{"num_hidden_layers": 8, "hidden_size": 384, "num_attention_heads": 3, "head_dim": 128, "qk_norm": true, "tie_word_embeddings": false, "init": "trunc", "lr_head": 0.00777, "warmup_steps": 83}
Each number is 128 + 32 x the weight over the matrix's rms, rounded and kept within 0 to 255. Layers, rows and columns count from 0. Numbers have three digits each.

# down: layer 4 MLP down (transposed), 1536x384, rms 0.253, rows 1109-1164, columns 192-223
# gate: layer 4 MLP gate, 1536x384, rms 0.257, rows 1110-1165, columns 192-223
# up: layer 4 MLP up, 1536x384, rms 0.267, rows 1110-1165, columns 192-223
down1109:120121082145132128075103178115149056076119181152164151155129145149142148155115020168104094132167
gate1110:133179101107114078102123114156133080076128217149120144068118132130143114086153125099080155153148
up1110:078115089051145128140113110081178052075136137123140166127156101076133183171132046096152095090099
down1110:160165068108146112137165111142114091117213092147109001135117138102076171088123083113063104113134
gate1111:094125166160117138141134139100187047118167122152118121146120119113137051159114147114120103130140
up1111:109104109107174094145094207099105182160116108116129138092163121119156112097121130111091089099132
down1111:108199165104125177161088135190078119179116132097133111178123074156134132168148119158143176136146
gate1112:176125148137121172115121166121140120122118081108075124073210164095052138098139163156182127170074
up1112:152155139127172175145113110122130164150142133027115161095158176143082184063096097091148082151118
down1112:132194152169145126168083155173103174104149131130180128108128233075160151099087143187144066071119
gate1113:160145142148148159101148127132100135144118133105127104149169120098132158153136186108116200131099
up1113:078138121155132140165182162152103102135121096098112106121122139128153072103133123145086184142120
down1113:137047070155063132160139140058122120190118131177127108199160138162134113129143126124126159186121
gate1114:096068147132145141117114161151171124108103123181126178142101070103089067073163123120106138150080
up1114:135159127137124066181130098112164145110101110138139083100082101090095135178104132100164084099168
down1114:145132164097148080091161088148105173101050114166128115176153175107089073159171143128114134133067
gate1115:085129098098140191132138118080121063127133117139106131134144110165093109110145143157039152135151
up1115:117170162125139096075198136155127120145121147158202094178136145107090127100099101136165136083129
down1115:158106125148107148101128087089145142071184173104085130138156129085156144154106042097104121150054
gate1116:119143115067166149103144155148128115151105081149140159142180119159180127139122097125095118089160
up1116:123075083142121181159117127108099083163149096072150060155159145167110118130187112086109161107123
down1116:187149155109123179076138135110133147122140115119143089115078110133144173115168120130130109098121
gate1117:084127107181104148110168132095152176132135171133108082143147109164210103121113166126038063030104
up1117:145094148146120083167074109189150145185140132091140155154082147112141110117103081152119086108122
down1117:156116112134197121114135119122144141138164127131103165144063094106083127100107144204106142092139
gate1118:146180118134132120186121192063052119173209118119113075114117118158145109148120123117120112167122
up1118:125124079123074120130075115140088175155192100120164100093172049185113160135117100079112121177130
down1118:120141067119115135115160185136094103080151154113147133125135132122132172137159091057097143141094
gate1119:162169129094097091115126152133126127109106094097120155126139113118137115152156072081146188152128
up1119:179141157153122096098174138119120133157130095120142113124210109092124143130072145120105139171125
down1119:091129116126105142141097094111116165142139116175063108134105122091167142121131125148098125118147
gate1120:151130111183174121085152135114134192108129138140108080121133106098147156204076099177118080119112
up1120:145122193130128138135165126130157208135111094128113154109140142121151125126189155152133148126143
down1120:189148053164112056095090165118135118162102150139135087124087135114137144149113141137103080138164
gate1121:140092099199136158104154097111166098186147147150109154079150096153124134151112116164119094144161
up1121:119177149073177149097105133096073135115072128130133137108127167069102139154095064090210118180139
down1121:087132074158144123103087124092150158137141193095166113138123103081163157126132145176076112125142
gate1122:114073108144092155125130088127132120199093185132131151136164143117129137133105130166158111060118
up1122:138110122138133115177160142083092146163086122122176120150100119151135126140114136144128117148071
down1122:117154140135151103144087110155122117125219126119167083139148105104141097121151117191104154115151
gate1123:146179095134104115082133118142118135128167183084123122169165123108095062198090126129185128079095
up1123:060110143136137099082111125102120130137075120113197089143111162115182168099124161153065200116159
down1123:136122164086145116059106110078137099138125155114143105150190102127120159153121101116081095111175
gate1124:120061158142139143136148118082126083209148075164136144081117160141125095109170133117100099126108
up1124:121097124153170189093149164114085128136083143189124165145179126130136104101134090106099147134167
down1124:054090161189117115136140164122087144105134140169116099195110060113115101133139156156095143093103
gate1125:098129111117129143151113135100087168159133137148125114134112120138134157131153144096135156087073
up1125:184081148167060095107071119173117126127153143121095162087132097079124096065138094110144116181098
down1125:159081109123175145126129156156113144122093061125140127097087119140137080152143079108133142065123
gate1126:103110076113117146152123145093093117133143123096086082129104051066152150141103127149159111152121
up1126:112080071116139157136204183118157147127148099088124126132098135101180113137130129169100154126118
down1126:116181116058135126096120108100199166144175169100088167125161086088164158143125108143152103103115
gate1127:195128130093143134135100085133124178123129137072134174111134095126133131134141135100093142167118
up1127:157177191134145183144157086104106144140155092137182141107064146104082099132150159110164133097136
down1127:143136100156121135113127159150130157187114113131115086157150140158096087151165145070156085117166
gate1128:115095095087120109138087203163127113143141106124125157107139136123160139113199121085188100106044
up1128:141127133108057109143181102155161111098083133141140098136182158168114147146167155133112139121135
down1128:099196162183170104103131085098080214122090112156160100082069098140114098126093113111147142137159
gate1129:106167113089182061114116150101110073150128144161086095102112191125181159131111097194095217091096
up1129:170169124156132123151101175143137150138116096134104070132082157195065150129125159156215186093053
down1129:112185087159120091175133105119121152095126144164121143083095139160180174164119149122084119140092
gate1130:181112180145114150125106167104145104078158128149097125168164147090122158145138141119110112112173
up1130:072095144127133136072163108124079124159123102109113126123139111188152091122158135161176141142126
down1130:141038126080121112127139127175083160157129095174086076106136129189151062113155124062130150150146
gate1131:118121203136075128104152143126100207172185118129149164066114097157127137145111143128107113138125
up1131:115073101184120084190134129145132174095127108108172109141156117083163093092091097138098154132145
down1131:083138224186138128113109099121112157125100182156141137061170112146149056069186185148051119121168
gate1132:178074110082117103103122150115064109143088161101155151106087169137115131111095146145089191134084
up1132:200131093091152137106135102141105149117135142104145143167177130129131147110078142169138113142106
down1132:158137108110104078125124128098113131157136195136122115107090159096161151166120144157085087117118
gate1133:095149165133176124146176108135150125090158141145173099128073151154144125084144151164129136171132
up1133:139121099042072146124114128150103052132143125140139142096106135073176128140118181097043151143139
down1133:156148162117094111152116193107121137184149174121107173171153129138095170144186225099153139135127
gate1134:148116142135075143160138119150149151121124149144166128114067113121099111152116119124178075150146
up1134:083066162119148060138125162176121128153093079110129117116149109155227168131192192158161078138133
down1134:151157135074141072095182113151171131095103109140130137081094156184127104107171137112148105104107
gate1135:110122154149137142156091102119162139180112070132116081148114164129067094082140115144161085073149
up1135:189153121100153120155093113159127165167107248096195125051184127125159098143092126093121140107130
down1135:122146136132123056141158200173150168144090154153190068121142096112148113120089180089114160042162
gate1136:113099099078132135138147178117085084051188141090154152082084160145126113106129146130140143097185
up1136:106140155129154170137125161064143133185140040075165097145130170155103189163101146115119151070119
down1136:110131113101117082150076155160124114142141082145077136142109098100172110080120127166153194151094
gate1137:141182081114138180156135116190148121133151135113140099101128142110091094195080122151107136122075
up1137:119153103103124140102066092173178150113127121158134102147184182139134147211133123101095143095058
down1137:107095121087129184126149142124101145093086158119117140091177103095134149117120095126177120139130
gate1138:181145101159106105161159099165191190078131099098158139109112146110103054166083150127153108070125
up1138:159077102141153147105154054137076137125145123129119182133182080175136160118088159135132143126148
down1138:139065105071117146125117154087077161141132128114170137126134172160049144117156182226083138135139
gate1139:114078145131117115120106152096130102100157159167138178114129119156121140092143125103176071173136
up1139:126093171108123104112116113151191160140145152150063153088128121147113120158224133159121173165151
down1139:181161130170088139126174188120109146138163157096141123110106152160166110164147100115125136148101
gate1140:087145190116116080044101154069174095130082171114165103113074178115121106147154137186087090123105
up1140:167126122123083116131172080096142110180109146130145144091172091166132141185183118158071132146118
down1140:085092162147113120161145138091157113195104116081114122125143154124119064078174091152024086107109
gate1141:114120073124158135145095112106170087173157126130151141126126086159119108169186093100051169108118
up1141:115087156076141077191144187188133124100103116125111117107160139110194135093104139106219085158104
down1141:177168127094141097120088182105120146120097133128128128188137128144093108102094127154133179112127
gate1142:123165113129159094090059127128208130029166120157124177114104037151146107184156119093102146168158
up1142:191099088119099166191146092143119098133174096062173091165111152122052142152085131186150082104158
down1142:116079059117199141129094081068103101127146143119160124145109115130081105125081146089041131154151
gate1143:144132109157133114100074157085045095181100120164137119105121089135102141191097099150110082100098
up1143:169100134118126201129138128153149097197105135103131172100129163137181133169122092174151167098166
down1143:137162123139105159116176120143170148163094109124152128147120096154096101152185100103164119146105
gate1144:147121151120062122115103159131140103182152122147117147166179126070182142199173084083138143107116
up1144:103144111148092137104118095128133102163098142111128073134131211087116156160147062094068060148086
down1144:117132131080170134099104077157199120132110153162168149086142111128199143093133192148109115157074
gate1145:187140095134128151117143127171087115026119119067142087127126135149175148129174080081135118183113
up1145:133134165144145135128099124151113109128139138166128112126139141131089121107107099154101152122116
down1145:137142146156070133081113119149157163077165112146131130131163093116130200060092056101119143148119
gate1146:132196133145111106147144112101111093119123101146159105087105169115117091193143139137079085138067
up1146:144155068144115101126127140120155066089096116145118089123116106105141145181179126129114077143130
down1146:121131118125153170149123134168108116169144157144191135127137133160141143132105106096083144097147
gate1147:153088108213092118123120190165142169136083145094084120162089100129159142121129114156075166166110
up1147:144144103137093161110117174123125117105163112092107143160157084170134142071088078124153122139101
down1147:048130147135057100132075170118145105138113147143110120140139129137100104104118076126163092095065
gate1148:134130160112157065207092154157091142087130117105139158133186132103119062096151139163128107101143
up1148:128164094097136155100144111134113173161142120152140088143102131128133116154094134165141108095082
down1148:084162102160097153087113159174156097135091128086099157138115141138098111171101134112089155174143
gate1149:182101153157150128151136150107085165134126124078105180112114132208133155130085133154169114082124
up1149:055149118111107111122134093161171114140133135155115112162140085122172150138172138172126172130158
down1149:161143192112113064164130184135140145116104136087140116137145124134151174119059138134128157095058
gate1150:088152057172102130127117145124084117176125138201153104079175129100134130115119126082083160106096
up1150:038139112091106146125156126094127096123140097196102116119129127104163143073118116097137160182157
down1150:086096158160059163173123171114136142054119099134106148195109107120098086103184156067206109145127
gate1151:065144131098100128079083136123102123148075100065081084094116110155146137067149145113104081121125
up1151:162136141147114095124139132079132116121075152115073147107092113153142081124118068152156134120133
down1151:107175176141096078149141178155164094138110151097089060113070152132101102112093115084086127147118
gate1152:123106181153146084138112100131179128152086143196176124125146092147116170200129111076137124119117
up1152:107163127132092098144073120083191074174135126164129072118119120086097149133139164155130128108107
down1152:131163099115125158150120154168094179125131165064159142164110098163156087119142130150067169145171
gate1153:162143133103108168160098167100098134208091110160189102090081087110152150063092107101140123120108
up1153:083061057120162163137128146095125077163049122107117133103112098160166124205138129091155123163139
down1153:188136168109070138078179134127165119130132135173116073078079144111110133140173117148156139133087
gate1154:122137126173175144131129125162137148143180111165148088130128083114128120098097066185105102147104
up1154:111134088157112108147124142089135071115114161133155129133110090108141140128123140142107126149117
down1154:102137110141124112228201143118113156080168138063067147188054154118185088114098118063176147150118
gate1155:177101099100180137153111194112116130108133165103141104156161089072128077104152136131123118106138
up1155:084165108081056118106125060086141144127144126127091171116148210173108116177163153165136119189074
down1155:090132136148099119110128113144161128110131124194177140160184128119140145165151104100134136092154
gate1156:138133112137117060088174130142097134124079085126121127149126179145119167149126127102137088149118
up1156:137143152068123125138117164185079086176150141107115125121142129180180113159101135135121141177130
down1156:158178191125116143097087104153160130108115090140156161098139110124142145184179105140056070158078
gate1157:079091120122153156140139129144075172170153134198101152096139122091117076152137143167108167107161
up1157:093141118136067129126103108164104174091172108133123153127128198151162112152117106122069065128121
down1157:151107136135097146137134108127140153133118097109116105156125206126112159125134163083084145122120
gate1158:083146145100143139067121085097129161153134175150166122039153118061136091168169148162118142144140
up1158:127077125136155133167093173082121175122136117136161156216197074165150113128151113108128154129157
down1158:098103066074087107114140133143123147129092169192146137157121109141075116087130183111108127163143
gate1159:106149092175161136068124154138143134125131142110121112121170117083144144165086085135095151160125
up1159:149103090121140156111099128164136143134115104141108076140122194178141183203097103123128114053144
down1159:125082222153150097138135129132110157100113110139117168130113185153103083092084136113106088177169
gate1160:092148110131124101166119144128137100131139109093132143100156124134135113138076124106129152105129
up1160:112170088143126147150152125114145171118144117118119097119172156156080147172108181179163085155140
down1160:141141176110082101146143138137159097170123132111124088152168102214066159156104126165131155110110
gate1161:141128168166138081132162092156100086105054164100161152085159140163153154109152119105064100087159
up1161:109132115103166145170075149102094075135110125091139152170145142120112152198150105116132085185112
down1161:153158139162164158068122106116101057153112145140131119167139157137128122124061083157118039131082
gate1162:129152170117140141077140135166194140096077055156100116185140128074124162170078088164082136121113
up1162:152151074076196144125098167116185118065157086075139116115103147095159075178160111121085211133179
down1162:062200141163122153159104119115115111181140106119152088141088186112150165111113151106082141150070
gate1163:154172142148129136136107132082111059155164095186160175103132147182108157179106157124118137153138
up1163:191156142083113111115138125150128152078153119105140138112061095112149158112151147137176128110119
down1163:097087175097072117144111138116168134171112111128107137158079111080212137115199132161110075194123
gate1164:089137129120104195092071067210136101201131112127095092123118123137108159088102092152133090095031
up1164:138090065094127124121147179121141158112088143119194127168164155084114114104137154134126155134161
down1164:123165157082144072114078107130099110152201156149097163077111126169135117147197156189065165159128
gate1165:161105164026141143160130090089181142161153116118106158077068134152147134153116138140118149130082
up1165:118097119139127125149081081131097047107079133148122117086137178156145124054162160067122084147140